python train.py --positions="rope" --tie_word_embeddings=false --init_std_down=0.00763
Each number is 500 + 25 x the weight over its row's rms, rounded and kept within 0 to 999. Layers, rows and columns count from 0. Numbers have three digits each. The size before them is the row's rms in percent of the matrix's.

# v: layer 6 attention value, 192x192, rms 0.182, rows 36-71, columns 64-127
# o: layer 6 attention output (transposed), 192x192, rms 0.178, rows 36-71, columns 64-127
# q: layer 6 attention query, 192x192, rms 0.188, rows 64-127, columns 64-127
# k: layer 6 attention key, 192x192, rms 0.182, rows 64-127, columns 64-127
v36 105:498530520455486480493524448482511523474518507489490466570535501470474484535484519513520519484457497511503499515472497468488485464488455464506514526485484474537551481528450554525487471458563488
o36 103:476495495516505540480496451530539542485522485488465507409528458505491470510545489504507476518504543516478466487532508464506485476487507527523452488502507473502488510522472451506459549525506476
v37 113:501528508508551530461503551492474550544470473528505481461515479494526554494477513521513495535473480447455467479558490483527499489474529467524502511514487514524501487504487472512518469488491534
o37 114:478512530540514510487503491486499553512501499475507450488477473482521453465544513495494500552450510524477446505532498502535524462523558532537508459520498510511480467524506493517484517517498478
v38 103:450494497534508524495490465481447446555480530535490530510542497505485488500483510474524459511485496496515527492461503509523461466512470450511486505518493501507497507535502488492488510524489477
o38 103:508513489485503505521539498487472531494482518509487494500503544571480477450467486477506481520496430514463511489468538535571486509460507498504487511495480490469532492520474473458534530491469511
v39 107:504538483504493480538483487498524510564540508521463502477498500477508548516517499551505498489487527507484500500463506525488581485482525506492498487521492523503482527546507536520524520508474487
o39 110:503516486534496478561520443513505493539517503498504527485478507487513511512477474514494485508511496566504501465517520534481469457538527481496514507495477488523508514476519540526523484517490501
v40 099:498489510466498494547489516514510510443501528490504471519526523505488449511477538519472488500466510506480544505516495525536498455455516452513502490556560529437503543485538524500523490502539500
o40 103:529534484522539508498467482493490492467471512481516504476487501522480513512514507498486457514523496447464513464510458455479523479482511484488497474511492498514556512478525481527490502497506479
v41 103:509529494499508524519457473499476496526504494506499549522504514507495490546471479535555476463510511515535503524512517492526485521544472479491527509472495497468533503504547490508500474491511494
o41 109:530451462471487493517526499531471518458494508501502493553483503498521499439522529497522547537572535484484431484504469528496523496532504529535500494529500465536519497519505444483512498520497515
v42 105:503523464535532491474459511493486469512496537464490480535474498504505487491469518442525527488515503501499487548473496487506544570534484464465459487515496492496494482480463449474482485501513509
o42 105:444495512478524475504537504483492522480435511513509494508476513524504501479512508516538531482512540514523468500484552479507525505491515506511512532491538537509500503476450516505514464537504513
v43 103:478531464496491507519484505479513518506503482468472523502495536479460441521543486538485476496470516519503501520481515518493475537437535483548532508546486526491483516508510515496485487546475537
o43 105:446521515491517488506510511495571463503547489541539485495499500513501520466527518535468521520505427472462510531517506503526494508466506468527502491520492481493522515486519464484486496481542536
v44 099:520511513552511506508498516486523510489498465532474444492482547533508452512505501476511462539510562522500514494510551490483509475488522507500490532505507508507517507489504526522533516527484509
o44 106:445489519532484485490481510516531525498473517502491444497493546476488497492525469497463488516533488539486531528492508501537543483537531504466513515494499467515530500491504508454487503502488490
v45 109:489484515473502534444497489522540492457556534497476465500509530535509494517482495514516456482505470469517466515489503436514507501492536525482515506522503474514513512515500513491510544532551512
o45 105:488492452497501531497522485459540494471462497462508468517515548481538466501543480501488487518552510505460495487496489519476538483487506492455493480471488442452494483459480518536496491544548503
v46 101:504508515503493517507506434528468489521500529534451485484499502526462520512470481532503492496475534512498473500489436495454473492459535496502492534481521478526516485518476464509498483526497486
o46 097:494547552526527478531493520522512498483519500498463507518535496477503450520487504529485490425522502546511537513498506541459481490489491533498491502496470476459470516511492523521486486550490489
v47 114:443489545535504503472475470488500513465480456523544495470481486521500497512535520566496512472487506546483524467504498509496494484501498508512454497485513492495520476460490521491538444497525516
o47 113:489483495522517501475485483544496525517527470516535467479533512469471463536533502504546510524498489512534477490523475494497518506500521519501505428506422492521498506470486487464512478496532540
v48 102:517531517522492503488509449490488460499556501456472468516501472525484525522500492478489445492536480495527494494474467465521467496498482479456467498489484498511480519487534496499483451488496495
o48 115:473491510488492504547495519473482414476531453500473506518500522503494516519546474459483494492503531478558460475463499478476499523463484487468495516523476504457520492458492517496506491494456512
v49 104:489496512483542480519446470492484544444519504489497507517498500463501517504519549524496464498461458490513509497501509540470509498523534535518484490487508518489469497464505533515515496518490457
o49 107:479492536485487498502496551474482502504488513511532500497493498499516522538491520539486481520522481487467501449522462481484481457529467519518483522465487557557531482467500491486463533506497498
v50 112:532490539483475523520494495504485463519492520534472484483576445492468503479477525518467506504512501505513510499519480535482497486500498518516487507444524505510559526490539490489508472468483527
o50 107:504476535502477483558519529471483507470497433488471512472535537544472508435513505473529476497537533473498500518497485552502503487524478487499494497507502448488527499528480482495520510495558541
v51 098:502513516528497492502531511527493489473489534458575492509500467501543500500490470449465476530475437464539467501546533510470491477473470533518509499494491518483475469512497466480510508522510514
o51 100:537497500527483493463472486519492491499519504548533492511479492511524513498500497493530538522471527494490481490534524496525492520529500443535517454500519502505508463472507508490495478461457511
v52 102:503519501481490509463501480494500492494501473481509498519480508456552486519487519483467520492500511446476474539495485494466513495479496472500530547502533527485486488495529435493514513473530497
o52 099:493466555556498543440524529485512503466497528495516491493448483538478535513495528517467491495489525527514491511502508460510486450498532491491472527501512465532508481485450484519486510466521508
v53 111:493526498510510445490478469512481515520447510491508445490539497512486486514490533480517497482509500486478531512529494511523502525451500507506494498541517467494505479478475496538521522531485469
o53 116:531505504519510478519567490507518505477526504493511526513493526506526502468489505467509505538499493536494507469514482489531485512489533513532513468547505489519482494467483468457488522483516489
v54 105:475461498470494514478510500529528546497462511507529489511498481504481530473483476507477551488497502534520423455501469471487529459475457521471475505499497473503492511504478503508529492504494451
o54 112:523520513507484492480491507511528536528485513510505493510482471500492487488454504473475528541515506544502473462485458498501528496475489520497494443481497528492499529487533513490501499499509510
v55 104:498473488545512533520464478505490494525504441485524452481522513501531482487488496494520498486534478438528502498528514500499488479523493484519490510561487457455491513501507499500475513530472517
o55 114:522457513507494506490520518519467510522521464496517474476549510480492485504453455518506513500541522478493492516481525517508537485493543477457492496478507500488512514519514480486504493504503448
v56 100:499481521473559481480485490483481552472480551541489471554478481522534523522514518500521496487482436450524483509544511536539535522536505510476503489486467523483512488497524497466533477487442520
o56 100:504493470520519487509473519526566499521459514509534478545484518517482504484526504492460495519489474487479453510544535496516511468506521510490500518486493557433515522504472506486463516474500506
v57 093:484486535506550496505490524496471492500484498531531495453500473457541468489491549484522538529532466503513530506504503456476514502455494505480497464504497476484488450497489515566511517497522467
o57 099:521479514467507510489456481499479470507521510502510474525470437517449505525484492476466498488496470479506526540510470498476556453474508528504508497506510484470487460482468514527483498510523491
v58 104:499488496528480498550499496543478539507496492475519523485441484534494493483521519479504486493552525507516535518516494490469538533494416508504500437474496502501491469480514512547490513532533504
o58 102:490518498547502438528541463545483481467511467532528495508428522521476534485517509495531510452517490490527497562480532511477486488542511487505512505517516501520493502492528494464481503523466499
v59 100:525461470517484473482499519486494499502514544507510504506475478505495488504494516512516501509463483514481484459535519509509518488477495491483463514484516504490506492506474492494479476485501469
o59 098:533525509531477513554499490535519521500474498500468524525510513530482521513474495513508454505510496502556541500555504487499497534501481512478541467501455506476496501476505541536432509506480516
v60 108:516517480474537479535510486515467464489499480478501479481541548511485449549495479484519503500520495496503516494455459516496485524509472522490478469505522529543500485493490542465522451510492499
o60 123:506473486472521518533484536534496475477476543478490470465517537506525473467468518487517512495535493501467503500507482491446475479555513501481495514499468484503492498486495455489525544509451510
v61 121:499537463520470499517530543514545534479485554516545517442470481530474508497529456513486511508507534504486532489497500519533536502500505495504477494540488478503494463490546489520528494465492491
o61 112:514492490524514447492483502483493471503503500473463489530446492521546491492450500511478510567481482511501524520505505523502512492504513460511497481457511486498510505514506511488512471519499511
v62 102:502492531545508504528524464499476482558474473506512481537526469499507515525522467512496482488510547462464493493450526522459471520537503513499511509496512501551526478495536470530497501497462529
o62 105:473477516500488467524499496505501526502544506477503502499506533478507498500479504471505492504487492497515505455474489528490526505549499449459547479496487547504510516505478468488551532480481527
v63 095:480546487441496450463488538469475542496468462477473545529577467512473517498514473500490518492484541454516513481484459485517475517496484517483491484453511508487464459513523500510526531487490474
o63 101:495451493510457492521484530468491520526490547476542488475447490502528504476484525478508517512520511486534469463502517485494489501509523507477490561536517519522501499504465503506476538455486498
q64 096:504531506520514510511507464508524476540521511566501469485525476485487502507524510481461509494478498499504511515514520466497490518477446479500494529489483517491485497446509516496470515522501485
k64 077:525505480504492536494503510501519496466488520483479516492495513523498515462438508486497469494462513518483498471481503505482515490499449537509455492470473456531482488523552507474540482517499544
q65 095:495493491533505490478465467501487500534524530525488456531529485481510499492543482482454471527509500470502521486497482486490463473476515485522556494482514506549470518485519509500492495488480486
k65 085:507502501485559485515480539498501511495459469503502480510479521513459464446516510487509483530537511493510522504508458509507547501527561473497536512505537546485479467510496527492505515514490468
q66 092:489524508494518476484477507500474507492543512458503491521469515488480501503497530517547457480510512469511447476476467469520479480494506497535511513498502475536454521452492536536511476481492520
k66 092:503510519505537514514481498509479535533510489524500477507463519465455513493481520505552542517498512510489447506541484511496518514504508501482498520530505543499489515481505470520497411481520509
q67 081:489478523541473525486506529549527501474544506533486504515501461466480524508508482486503489492491516478491545472532465503533517514511472528460434470470493485493506520457491500519491471519514500
k67 087:443486520505509554499479466518501474502497559498460532499520486483505500508527478513498466490535574492502508516499543511542480493453503479482514493513508521510529499452471503499516503495494475
q68 079:468487512491514514486490517543502522469532476478475531498475470500512548483465497482504496488527498498481446480536498459521503489507476492502515486464487496550509489492497497515518490474491539
k68 081:466512539560559487488464489468508522467519479502486494515510462510518513504473477504525494491552525518484462478509501482498478522500509520469473484484503534468495483519467535523497490473474472
q69 089:514500527455525498474481508470506499445540555509492511561509481494440515469498517497499538535497493474494503503479458483510510465451529493518485522499446490505500497484485514483545475495512489
k69 097:515539486484556504464468481488516511494515469482524516491509464509486465489473535480478528501479479490544510475467550475535491493509507493502534471486510533473473543529473507518531483488466479
q70 080:489526527492496486515462455507558500505522517510469520478481519501532480507517525499483492499497492471475524512510527451447506468486510515482527525476524559454512517474491488482513481538464459
k70 092:513528484491513470486479486460500522458521519509500506495487490493502454477539489465474488499551467495522521499491532498524450472531491558498490464524497493482496487502516502527543532493505503
q71 092:542504502508489504466507515489516490479506490500516526458444496472491493505495531482511499506515508458495480453494500534473547521492440472514491489522456479468505489492514548489496456472505489
k71 096:449492526498532462530481475470503504471504525475507579498527479454511478526557494533483515494510446497472518522476524496522495531493509533502485499479492523502504495473492538509536493483537518
q72 086:521532489500475511480496472516531442494513481523479498473451488485488490517483523530514518513539470515476507475521500516502526520523505484503495481495457477471501531509467493497464473478507555
k72 093:487470477513491482543495490458513511499514493517520466470477481520491496504487514488535467480498534495468476489538509535518498474496485532540514555493490470487485515507568476510480477493539513
q73 093:518511498521492565515494528505483532500456482514530513500485532486519523505529470502476501467470478482540458488485496495472472475475512525503523498511488494526478483479553510493494534470520476
k73 091:524462504470497464472455516497515482531533524516549484516515540520462510502512492506517488496496505500483464516505518497459540467495479506460512482476506506514468451488462511512512476504509504
q74 100:505507485541494537502492486527476472491485509536470514475503488496530533495494525488473500466522549533487509460461505505505438506533511497539500533550485499502491485432523507508504493484482506
k74 099:516462495502461488503544523494491506508487529545451544497525548484505530558497559484501503470510489497484439491495493503500512484462521486499523528506495520486481485478512512509476491500521496
q75 098:547541511512486510525489478473522487487529469464490481519500520513479490435504507448489507541464571507500540464472470510490511483494498506553523463488509508471460483502488479491498460525517495
k75 095:527512486448503503487444477503495539490484456476526489480437464509501503503523490485463494515473497458505503506504514531517472474509520567523490505494505499525511489470497511485533466489466530
q76 097:509487530486507525451486520497500503521470481464530506478462497511477520518482489500463510513481493469559446513523501516504487491486450501470488496475536521491489512484530498499500508503511499
k76 112:545513502479492516490537513490486470496467502501485505516511498491481464528565518501539499508518510521485532512505484480498520495495486445515481472533483572522519486482483524515529475532544513
q77 101:501437564470495474462490474475499456479526487508463513506445481532496499527482512474527489497526488456486465483513537496507504501491486530514543515491521502488530507519462465499544478488487435
k77 098:509509502527502518521560466516496497476476514531487471507546513511502485493512528496507494519482486510499513478480492535508467512497476529426522560478500488470472516450515501431510506529521505
q78 107:499467537529475491484470461486479471510504533494462480514486483506495498500482511473520492506503520487489494493536498523500441498514501492541520493514500460482488524501478533477471485531483494
k78 098:518490556498496472503505461530529477490460489460509438494537474478504495477519564494502536485472522487510585493490537490472502465520472468503473513518515464504550501449464518488538504489534526
q79 098:499502525472470495485520455467514507495476472464475506460512494453504493490483500515515444497473498487516516548521483436443551521492482539516503492481519535482535483467523519508530511461509508
k79 104:511494487493486453519499511486485570516505484515504508493504537485527525482489494506531507544446520481529483485540439460464513502526501499501521534500482467537515462519512560489492494533471512
q80 103:475456523476493484475481515515505516546513495487501558521502513492496514519524515465504523521516517530555499499488550515502505482515517455509494496485506485493470515494523544477538480538506509
k80 108:498475542506507507487498497516526505538512485522531527524551458482519488537491475484486490500492478516500524485522519510499499479540425527502442507502468534521551507494487483479498518546509458
q81 107:508563502477519546494508453524553459503489501478481515474474474491513494540482497481485460456474504486498475490533490507509479484507425469523480521524471518497522502517493478493487444501475492
k81 098:466478521448500500504519513489488490485524450463519464479465505486465450512483547456502461559509512457505518482514518468517503516527505488511540500472503513483481486463508533438475518457524462
q82 105:498455497512480489523501482466498490515506536492511526527499509516496443498518504502445463457523476477445465514491521517521458472557495514512462544474533465500483554471495475455518479518519491
k82 111:505486505514481524482512515527471473535507511510529500524492512467531516484515544503495477511489457521540514507493546477514482471524459544493491425473510484476500505500470518485483516452524508
q83 105:546532509524489522518472514519540465483457438520522490490518512495524496521530519486491454478499537473501524508492446482483516498525483528493506496506526515499456472478518497510484516469504519
k83 104:486484477503572490496475490466592485490530492547514444485502500486499527458519455514524485472498534512496519475502460471455492514470524459484493528498501534514463468499517488465501472497472523
q84 105:500521473536473505542505497493455486509482516470511552461532502482519486476512475501479512490522485493517489465489468521527519493507481470506479473517483485467498513494553522489544493526494531
k84 119:509508487492467493499510470499475497494491510449525492501493458482503542471496486477493528479517490505505467494471514497448517485490479544521505515513517454497485503504525521517494476559468557
q85 107:480488496524493530498471512551471517568516523459492539487511507499461484543550515536490514455512577466501503503487472546464486504505494507473505520512510485514499537474512498466465522490537482
k85 109:511545524522495525496541469513487488493453508444482530499547479527510484528519511476481509490503498480531518509490495488525494525473510480498460520513521489510520547523490486465453493506527470
q86 092:503545479500513530467504507534440490455457484484535466505533477548510536555510462489489481478458482523487502491480478509468516482487463535498508516501522488500468520498467490489514532492538475
k86 102:486504506486533497513484516498533509493466505530517463492487492503545468500511497512483543484499506494472521457487496537519535487504487502507508510528503522489484518566469475521479455453451470
q87 122:543506477495494498463476519500503462468546496511487522541489526499499514462494525506529498521542505494493513485485554503484511499461492480520487491487474496531505531510528482536492476492456474
k87 110:430488531483488487540444522533492498475514507489503484487469476470470498530541537538521485533534509529487453520479504467496474476464523503511492490517480545489494473484502505489483452460521500
q88 098:549493495519476492528501513496485516548438513570524485505487503493498544531541467525475502468504519486470493477466463487498522479506478525485465544496542518494459517499495536499530505527490451
k88 100:541468490522520527498514511479482533502481478530483513463540514517509531449506465491463502490510501502474482483500518558472543477508479486518499508504498529468491510479490526495507476466523527
q89 092:511485495518478443449462529483499480496528473499475489486493446473501491510477474533486482491530466530530494470471499504512512466503496477520504480520498471492447448517546519500497504547507504
k89 108:489515474446505486494486544532493489508500531436495539482490497466517460473483493473485491509469512492553477520532495486481513495532535492547514490485501542493478532471511545517534485508496494
q90 096:502488506522497523474490494513491511491476547524465524546513504508461489492477555523476564540506524521548540533492540484510509522538465474482470453499484496450508518484544498529534487479498515
k90 093:490467500540505550472526491516526493504485503491488500478453521480482521502528511456493551544472483492524508479492490489516486524474511493504488488531513495532490499523522497540507555491496478
q91 123:490521506528534507464479499495528488453531507506505533503471458509493497487506485515517508553557530496513478506533527458522486457513472491525500518489524517488507496554485516530491507476458468
k91 113:518556488474508490476514546521440524543500491492499500483513565519504541502483529462502470506482476450491477492512491491538516489500518488499508520506520493502516497519518491487470502515508495
q92 104:503516473410570471452501516501502509503544492495510525519528526491531538473487499481539472490522536509526507434529476464533510465475466516517514514479525508485527502526506527513492510505524444
k92 111:513486475495486490502524515484459526489489492515515477474530443481505496496519488539448470472494506504498502531480450527514543501437517479520536492476491507530483491463523501473546492550550528
q93 116:527512502475521547489490515486506489489456487519482463473512514548529489478487444506500479484485525527493510501517481471454522525506498503515507484531480516482488488495479495500461494499537548
k93 109:475516471475555523526492488496531485490496501544482518475518521484505535512531481490536500457540503545503511483502499478489479562518517499527494457538509511479546525471526453492502494508522516
q94 095:540545519472456513491546526473445497495468483490498490491509466518459497542499522528545489487521517540486518510484470493508499529479486493511502521516525516456510474501512461498548499471502476
k94 105:506475472514537491488505499475537493456465499503522538480540508465493522509505495491478546525482490539523517437480456476516474539538492483490499461498463445467519524470484503469526520491501480
q95 108:515518519469500507510458540523532480529487498538501546513517500456506510523557508498507491496534506490487517517504469517485526538500533506530515521535485500491520491521530480559517466485460486
k95 112:550503499491524502477499484499501495500541509505520494506485481493515517514523529533510510544471483508464507548484473509480525519467521488539534514503521508495538468487525537508505490504485489
q96 094:480501499528476543496523481509500488490516489473523462479512521523504546519518502457521513444482495530492477512485475526511494530501501503507476536482498414476508507509511458482455526488569521
k96 084:500455502498504513507534468549564517488501511513511486523501470459490506471551480492477453528497475514528487526499503543539476509523475489491496506483486500465498506498483480476418514484479501
q97 084:513514466483503470481498512481480526503514490520494499501512514512539533517488499467486526486474514483473452517483467540509499499494521510504452495484498481540492505504538471478448528503499527
k97 093:481499473535492494503504490504508446537478477507497474479491527490472511482438480501482510463487498457516524479469466490480534530494513507527475518452489481499497487496495446477473510509484540
q98 080:514458501442534470510512553483483503478479509491479501537476516499521511504540513520494497510519458489500524486516554503490499479503508490492525467489484548537537508502537521506543516489447469
k98 075:507466510481461509465508543476464525481467439461494475489512543555528511502471472523484494476454461509517493492507474525506471483478526494488501489490508476490526535504507516471510537513531509
q99 079:480498518524499534519504479510493477524478510507477519506490514451533469474498513450539470486516522484513467460512524478495472498459517446531565517455541505570487494502477518506541484468505471
k99 091:504513502504475525489473514510505473521504526499473486487478490473438498476497550470516468504539504500488491513499469489513506511492470475516552486487527501543467495488532494530495473549492497
q100 092:463515534436519489467456512469446489559489509485484558491515503499469522501505553520522510490499518491517498503494521498532501484501511492469548446476469493525491521454499498493514508511465502
k100 081:511530519508475515522494481467461513532488538507472491457544486493493492512531488483524487490519534502514449497521498494489537488460520494505474520498484455514522468476523456493567486513512483
q101 088:481521475540516497539499511538481463531494505471456490490488545503504516492522484511473484450498484464526510522451503500508499493443491530520563540519491491492486452516502469494511499514484519
k101 092:479478486505561497499457493485495519481489491428482502499525499545482487475500503476500488505534531483528490487497514527509475441496512532502519478506486508495459487507476495524501474519446477
q102 077:519495551514494528530482462517519479498477486526477435513485535544536502493526472506497482500514470525492521531519503499483521490537483512523501496473479485468542536536504485486488478525478487
k102 084:494446502501517509504487528503516505473478512486501469477481500528487473480509533451468470493428498501494500476508484483521497460538528542504526467494497494536477558517496507458459505497466532
q103 092:514484497514532483500469473500505487471529509485453469529486461463521509473505488515465528517476478516490489432525463492531510506498483471456489471498471482504520504499493487553484490539518523
k103 088:481515516522499518528487514520521492533461494510495478498518476490498544480518473511486505570454509485527508517470527476526534520479469458458524468522504507514516486482443511518509481536503510
q104 077:520493500463475475454476500515501500458492482490508470482495445515519530510487504487474509536480474503475473497499464487463496456542511448468477504543517498518501532495478509515472485554546513
k104 090:516497537482529519501518531466498462503459504498501503499491520501502487551511531504470496457477537535460493522507489514466486513476482524534501501468511510510494497509453512495489516505533498
q105 089:518526483474506492481502523491489501481567481515460509512443496481490486481491507508504513555552476467488539509524537489482502469471504490509485487511489526505499484516468486492492451482467525
k105 090:527487513497506512498473490523497509505521483486517543533498495517500492510492495484499519485519511477481541525478474487443513470512491505530512489477498519513509479515464500530435490492457488
q106 094:543497481496471518507533525492463497525469514500490500475516500455535536523493580492468507481478496485467498504516457468504512548471459563490519546488520499509496492512492491526484498490522515
k106 104:508458493512500495475486518458462507495499482506487548496490457501497535542516502516461511511496503531488467519528517483524474492503559482512473481474535511505510537465523511464526510504521456
q107 092:527499538463559506497465554496518486483521460536512484497464484513442489467507475483509482528498513496494503483553458511532531506540480488508500522476498456492512477538533496479492523445482449
k107 097:514485530521481524461510456482532517505502498496504557546500511475510491492510478512485487510560500494543512517524503530570472456506483493479472488503488507563492489486473513478548496461493476
q108 119:461462457484532484462484489501536463463526498473526540524493504510482493448493475509504543567486471490499498468512498462547457465469483469484483499495480491515476503520517513539519507504468491
k108 128:490448492510492481485518481513529509491492486504490499504482496469513497504554488478501506484530461454531523527485513526521503522514542506523469504502503487488550529512505526473474500506526478
q109 100:529492484526487517500518485488486506546485514494527471486513469487498477555524519507487527509494503488506560514472496519497505488545491489457485519500502495466481559499471533488433547514572554
k109 109:479511438505547520522461484523518475461534484467482498502450490484462495492477475485495462516509502491491512513565515520529452465491486489523550499476463479498464508524524466516510485479490539
q110 093:481486490533480500492536498534473533439530467513524441500498502473501530447501487530482492522517509504513482502524496514518504515523505472480558540442461509482493469491539504478488499491475479
k110 098:522484490509498468495517441491484517498516522469514496522455548480501497492538510515532497489529507509492542556522491520521488501534497504524493515512506468528497535471460527486543503504461488
q111 100:498514494514506532467529526548477459511531525502462491484510502489484524528567509518509478508542520505454503474455473489483514506492510500487520474502496575506513488489495486512460537522476526
k111 100:476500479518533493492523535534510499502460458520515523523515520506468536476494531550532444475495499497489509490480461488502444515487543480488486486554449555508500558531506482507524492477498509
q112 104:519488508470565415490467449509463491502510493492486544527482540550506526503515529493517479526532490489475480490489521534480528493474527482504527506499505480498446494512496496501474502533476523
k112 105:487497500481534484492457500491472503484498487510458500486522523524495518512504551504501482502525507507507468518553503495516516441499529534525445552487508522493419456496521475499509465488504490
q113 101:528508494471530489513496469524495536516511442556514495479516477499500513493489489466471518498548483482507520508489485520472497464521522511506452497513502481531495506487459496498486465550523467
k113 094:501527533526526521485536487467467538536525502488486493491500465503541480512502515506490489489504491495522496509505541539489506558560510514481500504496509512504487522529499519470530507505520517
q114 103:487521493541504539508556496471484477483490513497477493520503541496541522500486535515529525490524460495497538526476508488507518556483488551471489480497525525477518507485492513463464519510490510
k114 113:457536512529471525529494474497502481502488503488482523459516511518505504518511520539522490489492476496498511511495511521495486573529488465458496516477510482488525518480435488508488529507483532
q115 100:495497497478503533508504470485499498473508491474482514537480509462487520503483473487530519574455502486512442512495473490437482458469508513459460467509483535518513476523511467532525483515531504
k115 112:497496500472507466510496495498511546496478524553488448498497503466490444540493501491480461475478521500446466512504459473470498512528511500482512482463495474516477478483518511550533498492462506
q116 105:528501499478474513488517484463490517514467479500468477489504500486438496478517510458440496485532442513484516473490480518486495483494472501506517501456489544507521521481499484449524493511543481
k116 097:493520508470557536478487537488484555480486458521550471466511514503501486504466469527500489467537516506464528471516536497518505522498494505548529490463506507530521502500503487481481515464513514
q117 102:501475477491464500516481506504522488532465524471497495526505502515441501520463536506512467506461518487515481493498497551479469514467540546454464500548458464501468477502511473478483510506513524
k117 106:518475510547557527494492455463542481498514531500499493540522545509486485505496482474479504499496512483513558520471490501439501511487527470502498528494512448504511556478522475485512563492508486
q118 103:484482502527496497522502473523478472512515500510513546533522505512516454516489503558481510497471503513543477532491492469480463501519492520492481541499536506544504535479459556514513516485494495
k118 109:508486528508508516513475521479508545459496495515495514552480496555489505460572486465463536446498567465482480510489509501507481514502509508492483517486503445515469497516519510537497476507528466
q119 101:502459508510483515503510524571485535502475521510461479509489541485514495495528486493510529523483562510516464528513544496507497524523498518529515537492460534499501531466506501534451513504518484
k119 102:489500480550516473436473502516463541478498528485512504473484503468495475471556481516512483518493476449507449537529504505510481498512509472476431496505523472517489484570483491470483487542500479
q120 105:567495517510488517512522490465505534509506459526516462461542541485508509486473555512507519466495475470485554522497486518465535513525464482506504515472490538504491522461496514493490519495532492
k120 105:532466475526488493494483444525478481496475489498542499538468489470473501516452469524472508470492457519502534520498515532489502496515500514500490540513505484513541463542498505504452496482496510
q121 105:479477489539483515546512506539489512534454468502502489498486499490524496513512496495507475496501445477508472492508463480529518500503505506495506475501500487524469508534515531527486500517495502
k121 105:503504488503524512508535478542435473508471503486544492563461533506524481546534501470499516458469501499521488508495459490497474492553450509526458497484506451518473526508483509501541516499472521
q122 102:495503514492511496523501499485485533519477508510521490514523474502485530503515495516501489422459534529476507515465514503485541533482506525536515476543481502496486496493488520468516487539498495
k122 106:497494509470533491454482515489513520416502489473521532516489522534522479512524473506470502506506463540539536503492504496531534526481505518530473467479461452492480526492484543506477484500453515
q123 103:515513449518471491487531538538493530516529484510530477550498476467464516470504499471495461492505484545555459476515467509517495473500485517519498487535547491486539520512490445494487520501499540
k123 104:502481495541483467539505515517456473502547478489493453520496456463476489525517513460478511472512540529504513530529482493512506492523483475499491483496514502547526482464472500558500512514511473
q124 100:522493472500527463563519468511529485515450503502516512474492484539525508468524492544509514519452483471511543504533469511526498482535524517505505544499487495472444475499503479520506502517517516
k124 104:520503492498480492486524511468469541472497509508434487514509456429465480491497470504501463486460511518464490503500511540465522448512514559509549489500555478484482462492520450528522509487473504
q125 100:505511506505468521485526467497482513437535482488522483495507524565530501510446493491513508464498516505516541490473530455505485454473509506488509482522461493497533530513450490528507461483494534
k125 116:460469466487527548493507478502508511501525490516527485521472532513506508532464511487529528482502514499530491514492509487502530544485477497477504499500486525481482497474470482539468480520534528
q126 108:531520510487511486522492484524520477476490537443506493547463507512524468461466445534504483481552516482513477516535489484472510505496480505521494499486522459496468517470485508507527495501492500
k126 102:524535518476507536517538543507535506494475528472498510491502525485510500483473505486524511522518500584473491540520517491477511514486503496461491451514500528518523504467531494536468506516501450
q127 098:517478499553468461530500501540510537519489510496534513486488551530483486503503446469507484517452535511478496493484478492481500480475526504520512500541464516522566475525518501545517521467511563
k127 102:476513484490472478483560498512526529530500518482529501565496497483513448483479483523481496524514484504501497483546474488533459502499530471493454501528529545535487490520495518502541515559471502
v64 091:534512516473482511561498472511472459515516462530492496518456498561509510496508512490479507512489484496540493459515561502496531527484494556476479502484444501500494501551487511481444512510517472
o64 083:530520498530473507578508516501459495523525522469524512536475483496586501491456468491483501480485533515514475528476475520495524514504509516526466508511457483510503504525491505491477461517479493
v65 102:479513515497492496532547514524506492491521479484478494508526504512525519496560538460533523516492459506520504497469458515489538466499498543534524522531500540492484488515476483475525515485487522
o65 099:493466492494464487499515501489488473500491450455512481490473469491504507472535540481538552496499502497523495470497481511492531488454470504482470524542514526491504547480495494484462519488497512
v66 098:477520502495485516507475505465545497502510520513534464516509476517514516472514500517474466472492491559480500544534505478477526532528533490546495491472484526501526543525504500486507486472529491
o66 098:499515494480501496518471487475546494530518551476528509469521485501497498512494531536445501450503497528473451493474504520515454511520524482523503500531522521494503479492522465514502501499527518
v67 101:509551525523535468459493509526503536505467494494538469494492496492521540535512491495474494495483481506485545512501532467501488511523538476490484465493471520500503485472514501512501501502518544
o67 100:538516506489505497498485473474506492483471483474539494494494484466501503513466487510487495482508546513518522486523504484487502503516517432501504488520503460496532504451504478534481489500510521
v68 093:509469519501519559515494507503529494556448475495516472490499487479514522496473503484536514516510533487526489489528479512496494476513543494488530516559504481482495530464495496485462489525487461
o68 091:538492481500480546493473491535510461538422484473502552496502537451504484489477499511511483511521525477491480546478523511503509488485535488491474572523505477472457514507499537503506489518452479
v69 100:514530522491484528496505483461493522499483534469479494451508489486529523513450483510475482477476487470446493467510518505510504493490478475483433507464506471486480499499458477520506501483508556
o69 096:472525560481485486498478483499492500482509501467485451475498490512494497514448511500484475486470504522463497461491534508530536504473467492497439519501483464489489500490523463468492469515492506
v70 099:478473490502474508517474485502478489520482465496537521517499446486474480527514540461531552503491488458486501472530493498516502468495490512494464514510523540493531495484486500534492519493463513
o70 091:540457492484481518507490500518474449495507478486494512507526492441485483479512532493502515518527543491470474509473507509473470478456480497493495481492480496535506525479481493490492560489507497
v71 110:515479483497537493535475523497511495522477490464546525471505532477500485492482504477518466449523524507472504516483506501477476484520552515473526505460483471533526481478482513526519522478519548
o71 107:522466512546512477515483535508510455528486478482515491515485523509518507487498495487517498507504471480504497505515482462499469469502511470488516519493460464538519500488495516521514489473512533